Each number is 128 + 24 x the weight over the matrix's rms, rounded and kept within 0 to 255. Layers, rows and columns count from 0. Numbers have three digits each.

# layer 7 MLP up, 768x192, rms 0.123, rows 105-172, columns 96-191
147126139176144122132146104094126133141160111130192115124139130130170117114126143136127155155143086115108099131077132125108133099124081118084114120130146135116120166130183136130100103124098147146160082123129131136127130117122102140147112130149119093121144107150125137100143131108147117164
071109104132124105113158140118169152122145155160163145126140134130145146125105130129102136093105120114180109117167140103116125180167134135152107140074100098105129161152100123132139144111168117104125098078119134109148156160128138124144154174103061147109116061123106145112131185083133126091
140109110119107154094137095105160143134085103137128123135159124149150092146110112152127122163119108110099143146125124124151128130125104106136108141165148154111150161093115155106120097118099142087149150144143113133162089147146130114165111130139110099146187103130146116123117188115132156143
123121060174157123127155124123114130155169111146117144101109148131139128121119112161094128121146132110146139129134139142149127116127151141152123091114092122105153119113151070134114118129133138120152085120099116074118114148114115136173099140114156113120149135154143105136118139162107140114
142174097160161140139104124122113110121072114125145134130138117117104090148130092123137134128098144117099134175149137102130136154130119131151123100153123112155131172124077112133118152116132126146129113146130130187079137131106172134112143127160129110175078158114120114111145131140117120109
108115113108132163117122140120139133150125135117125102153170119131141154090127165118119161116194163113154138112138089131145140138140076128127124139111085118093171104113097143118153117133122144110105110096124181109122130148116154117145149121126152140106088107112147143145094155138135154148
125117117160128074136116130122022140142140125138121131093090087146134131130130128114141131152125110096129132105135101131131109183134116178148111117154151066096125114144137120104138175142120108150102128161168139112148079127134103102136099137120119082152115158106132125153134136153122156126
098126129135154161138133151121102128159084120104133088132124087154140140129169097108130128117123135113161129181102106118119147132165135130175100113127145142117137155170116105116170119102115097131105145135116117129175139123144153133119167098101132089138137156132106125137127118121125134116
143150160118118132161165131156151147135070070188142137094097108104144123128139108117122128149099149123107117164146108146083115116122100168175154087165161187088154160110142113130139126133157139101160129115102132148095113153121096137132176056135144145142131165115124142105123132149097125136
087124113137117116114136138101115152132137128135118128125067104094151179138131177094133167132096096144119138145165164131148137121120119121127120146121105098123114130128142096109113134115066132102157074137141135113089123121148149171113166146188130102108146130156097138074094135105144151101
077098097122108106103091071149139141142194126131156162101132149088116146165158118088104091129077181130123114122125141137089117103082140109084097133142168133141123116116070111145117128105142124122116122131099118152148154103108170155152143126140138111142085123124105114163105138136137149150
083094162115093078147140119129135121171119129110154152124091112147160122139165143140113131087127088079125103166106128153107127120100145121152132116138142133126177156122094152111087146119128127119158062160126118140157129117166091124132150129118064092085163112145132079142103169085064157141
120153126118181083162129120126103108119108096110160160144093123096143134129107141110117146107096117128105094140137128089100096100143057092118122113132163111131107092162123093132101153146114130148127101176128101121123137096183128140167129110144070099067141116162129111091131112103139106167
118108142150138128125133119118104150138135108147122135112125120134130174134140149150109133143147102126119144144118134127123115129104114123131121109131163142070123111156112125084171130131120160152133140192153098132138104143123111121127115123148080125123100133127130129130079124120091138063
116105152129085099125096182101121115134115112179133133137157089115143122078098146120117165114114158122122102106112126129159177137125139144118148096155120146133149109090113120187138125126137119151088144130119094077162127090121110124119081141118165136131125094136137136160128136133087121147
135150133145130128138135114113138122106127102171115142157094147091156092095103121142159111116144132106098111138159129074143109164017109114139119110105134120113124150121109124111157150135108089098116111083106117109131097095118090140129164126118143122130138109164102123123098105112115158139
148129103137090104107153104130170120100126154108111112122173095122120170111161127141079127146133137143121146129084120153156139188109126117162122077158105129129096116166066143138168139141140129096166119141106108134109058106116139138125134163134128139113088122145143144132160171120163124146
152106113118122117135069110141088154138111105155120113138118125151166095123114113153136121117145118153111128102084121157130138140092112124101114107116125136120081112120127151123163166107079112126130139146138104144164136106097118193118117171121131116117146103096106100165110119092106154093
151101089120111128128144141180093167158134082093075140116092122168144132109113165157183121126178072141113107174143159103114142141156116158155118101137101157124077132110144106156130143127113154147104117172148150131091099115154107147113127091131095129123102129090095075128110138127130165146
163151159126080139135128113127146110142133143146112106108127069127138133098159124097125116135107105091128126117110121163185142163127130115127132138070128151082111115111149098163124130159104163124116101136129135170175101137124154138147111123120131134119145128159117157133144125165111144085
142108119147145124109108120088122160146123150142107169142133119140114132082151154120131161158151143135138136159118148104134129118168125113131125165194093118141122102130134131124108135158144120099097124139144174137156152110113114128089137117158129132121115147110110123102141149149133138121
149119144128140130163114117112104094137097110133084136126140110119122115145126134119135123121099098157089156175138117148111158146146153120131141065145138139135109124087083123119125150144124142202109104115140154051113118107121137160134132146132076138121148107126159180123140141140148137146
131128122119129144111123145111131144110127146131150164120143125129115117154149103117123168126144137112091137174125117096141094072091120089172138140170141148118119131118152131162095130126159128165062087110159112127122146078101105174119153143123113126095148158097092111100146136161148152143
130107106156128121139135145122096113130090139151146120102118139128178156132133085121112118124103116095146173131142170160123083134168112143142105122121176143116069127082123143160127115130103082147065090131159129117172119092139148163155123122141144120134102135140161172125130147139140145093
157135124112115111136127131135153120165168127132145152120103146131170124111134102147124116150146150063125128102057129127109122122161160145122147125124093098150084158118138130097107149152083161112132158165162139153111115095171131110127093106124146144117131128117148162149085142137141158112
125141112157163122129136094126151129138089117111140133108112098147142081127088133131104155154110143125123120146154111127134138171100137127127094126133130134130102144129121113125129122138152163117145134078126112104126080137125146092125116121125141113176161186155127131099133134161091102131
123117154151134112095106174112150134142125115118147132136155135123142119120158129109150153173152127116113149129155145129113163146135112119121190133160114116130080072113129121146100146147152136113101087113137120126151118147096132130131141116123146138122132144149096168131092160151115115080
120121144162156089098124118104130083120107083128178156133104122128130131147086107113122127107118114136153098151128135115125109117127141086129161141171120138135152102110156098135126161150139139140146134146138114175131156160156088158117176120118116161119085114165071085135165105101153163131
117093128102134117157124149139111143119138161105112092116130161134147157080142155140137123148139108118117146157115111128126137132138131152159138091095109138082117108129117099146109102122139160148092137160139102137149122106122119091141084091117138146139090134127123101110112104108176141130
169110106145092121125133095085152142105108170128173113115156099073135094114164135077112166138104126100126154138128128132146110111131145133111143143121099102156128107105126117185147156114145109114101128123122118097151129152117133099114084137165097103129073160101087152099161117122115108085
128129141125119160046097116117123132124103085126069085092109148151113155147063151118109129139126105114110112144125137101145158146082103107143125125141120155161140108134178121126142122107185195122102131161137151144135151119112120099131133108128113134114116116162156130104148143083127154121
136120155155144148084119117167135134100162141112114100124090147153078119141105110159149116169113123116083121144147137181144103109136126076142165142152112122100153121072151115159092129118106133133140113139123159142137088105119128104111137087108082081123147123135044158111139180152108116120
189132139157134133128151159132168120129122106161159098118154096138126143108132120148111125193098133127139126162102108090112135160115141122099125138121089157153099109103164107119111115090136125156177138131114144123175151168111139124129098091131117107126131139119129115141144124130144077166
118106088182179119137091121141107091121131122102151106094171103178177115131166093114149117122138115129104126115130137164147091123113131105132122157119138151096131127159125086165139122115149134140099145101132145093143125138090108082142096122098149099119083115138150132099107145148153112121
136154122131151121112172138131117137107078141164119111101106104113144122167113129102103114119145106117081132119136119143137094133189153140125118134118120173154086106163134095130098185121111117113124107086088143129124152112157142148153190112119121117133122139117156143127116151116116091137
137131118105156150131106120128157136116082118151117151099123130132110108138146147132129149091112171117127159132110142151140145121144126171108117147104154119117115141141152118102112100149149101154140127155126132123128144119129141131105138109142118117121113140112125130134099120124124174142
163121097133151112105129123155147050158138119132137090129128162148159168126098145167151127161151068098114104101097121139143128131165119154123141121173118128163144108135141082138125105136144154130082167125118101139132190093167101128148133142166164091155143077114126115084121142162128150114
128138098077147147110107099137154142092146113111133124168095164173163159102123101121108149088129110152137119086153132109136106121139152148145139101117156107101146133157110087137151151087144126120139115123132134154144157128128076134127140147138132096101119121138145068105149082136154119125
155128108119156112137116131104129133125118122169138146092112140148136120117134121149126145106133097126138138135091099145128119184122150103092145125095145118122154120123171103106106174114152118090118165145133150126091107150133127131074155110107129134150122131109098078126090135130090167125
136090104137111158148141142126105093179116120129124092090115108122115139079131136100148123159149138124141117129136144146116097118114095113166123135179157156137114146137136165091131137109165116102122115114156131134128145115128159123100129126179160125130111124069174162102145120098133131125
157106085191149137146115116133131122127144127107126083162130129106127134109104106113092123162108162117117101134103123156129138123145176127169095130099118070111127092148174127173118124124144089138133131135112163130134144152137155129136100118132172153127105111123121144175113117138105122120
099092147132132150094099133143163086128077087152144112116126142150104111120137108132138093153111159166143142098147103131111112169135151151146154094132120129141094139150120071171182114137160148150110127104096119128133085168139120154191130118138132169099123113132119128055093160147108139145
125109146165128089119168153131152122144101095100108149126144121089140097152089103141097140127094104149098139111147145124149133113137123123136154141141111162117061140105142138098114144101106156137081128137123114143096117111131177143109131113143149144124149082123107136123129139126101155131
122163109126108065163168143153136124123116150130085147149101124157146072101118132138141146099162103122080128142122131156120108131145133126092118141156121116112122128121145100092127136124112104169122146132154160114181125131073156095134093063137154128126100154143114107146142132109111178113
173123090155083142112132105104156160139085124138113178139131142114112094112132123144140114160127119082093122101151126144171153159088145137127124139087156117154170129154128134162170157128121112113144141119149114134107114104069104143130170135105165093134127158101117165141114158145138088133
126130131128125139182107149108138162153100126161098136143132098160126106121154109134068120155155109120138159149141126085098133125116140156118157150102137106152150185110110105132167114163121129117110091117159096134155159115090083099138151122094119081150105128110105164123125154129148097132
116122128113092163125145134161137126122085147150129154133140136141133158136133122147122147134138136127134131129106179181127117142175141134150110140143133111136146140147138131177122167121143133183178083128138128159132096127100135130105088132140155112152148135139120154159126135143082124134
130116106138158133131152150160146152159147129141146132111148106157167135139150153130181111150137103110144143116115163150133091133125080180147101110107136125128154123094156106119120124112122094144101142125144146113099170089151101096137119081133121116108197127115090117150128136127116144123
125156136168110115120126133105177136130150121117134104118076075139117149108097083116127100144091130169180122140138185113120134144129201133124127119103170095177109112113121146114120132111165127137135101122122152119155102131159107148131143151129102141142148147111101104107121117115123171148
175145143146116137138155159131127099135110106129188139131118126147167131126112172128180112113119078108127144137120193160127108169149095126168077160127143190149116146093195092167117099131097161093130112090142129135110136184096138167136107093115168092124110103137150120144170156147138130132
161169167086121072094146121117130126173106079096110142129116153165129129103129113126121183131082149095134128116112166070074145112178182116094136129171113137076118144109166123144130115154157146156122146131181094122128084058140098120123151141103104109118112113127090084091150137098139116091
115114104115122124103100104135136116108096121094118147157114142126087127133155075156065112131103174139127121154120114136111152169132138106098117078151154132107139137112199134150097155125157139117161154136134107125154133191151158127135136138104104170098158172136133143132154136107120168085
127138116133148108122106100127176182129150156110183143176123127094133162110107152116133112170106158172144169104144106139144135146119118068123114144136117161103137115150117117154125089143147092136152145116178086137131150132120125130143137169066103148094101135085154147121072088150118104109
172146150160097134090131093125105142120100143119149100124129149113073142120161121136129170132095089164133165140117133110107143133135155119148123164092181188103114132121125140147141101064169139111139171137156144102110093130143086173135132128129141062129080089150119142121084117181166123137
148123104140158127143117150152106120122110141061125132127121140132069103149103139114079113147128075133143109160140103124134163099144151081125140130137140124105097109165118118136120138159094125147133154089144093159111112129139136118143088122124103104150155149110091133144126101110096124121
131162136189156145141099129144114142117131134044130142123144088165166123121142139108131063179160149114085165115185155171173159102139129163123123124167117155109102179120146103133113142115120150129098101130092133113116116144158152135120114154127134165140138104117120109093131098178127091126
146133146107148092142086129105094093101137144168173147117079109115145143108139124150163171148127165139142148153113136113087113139089132137118173087119123136135146091116161110173102116133122162156128125148111163143164137115144138117125126083119131143103137131155061066134114113130101098145
128106095146087124158135105144128142112117118130128158155107121122167111113141113141122138103124164095145131140161124136127120119107090090076116079160097119129075162156127110110163119156131147144132136118123113122108149091116164145163072109112149142074118131157109159088181135079157135108
119118132137126145167147089126136108110079128107172142131129172121151132115098169127106153152109164134117111140132158141118156146072107125104112142167070138104155114171147105094107176112122112153117117118139138100115168128066107145123107134060171151120125113130158099156135140117150156142
094116146160115152125073160140143111128124134112059100105130126113113130114115110112142118112137141110139110150131110141077131194096072148142131081125087155143113138107112177123127129157132127144125130165112141172150094149158122117130130086112122159111128094126111134139117091137126127100
130124136109160148142077154088116136146115107145150111146125124195176155141110140133118151162097160129116082158115083144088086137124126131113166116111154172109142145146152082142171112124114129128108157126148110138118131069097112115121087141132156137131089144150150106105121113128077132147
147088141109151147139140139153138104129128147124155118114131121094166108094134125143137148128102071119145141154151133094153150137095148123125133146095126146153110087188115073131153125114130117137142127163134111160146121078108162158105126132162117096117128100101129140082098124151098149097
122095135111121092175139166140160110160088113149138155115142091102155147119124119116093132140113100126136086156137137152139118142081179137160102133143148149096086129135146096108114126134147097125105121116153157133136140158106118157151117126140183126114109108118103106113140136150106121137
097126113093097134060083133067147118151124141104086128103161130130132129141100128107109138150123161104136074131097144118105147173100163137150115174119126102151100111184128078149095151141139128167150142095131114145133126136159190156131098122130112123130153129117167091131172118108155124113
133150138155078126099146167138106170124102128131036160121155097126132118121136136117158139092134117148144154127123149107155139144089123120145133134122162088132112127111147095156116162099113174116080132138160119148160142124134132130136101103119134134123116073170129143134083156092140120143
121158154141086119139151081102108094108090106126151180099092135131140146118113112117146113107145123100116140149134131133089118119116152087136173131139096167142158154154145155121147113138156101154117144129132184121159146140118157118107125135104123118091129159104142147111114174094151111154
189127130111139154115125120107119132146143122134089129174131127124129137093121084111109105175137097097148136127139160098116137129124135098144135171098136158133120133117174139121165173115076112118132136121143134118128136108157135148083101112088134142180112124144146115124119175116130078089
177148128150086135096133143109144130156166115127088137122134083099125097137119149105125143132137091121150131084122121108113111163156129105133126125073075138144132079124134113141130102109083153112126105163137106077185135144163127151098105134153152095117094143145080164154121168118104117147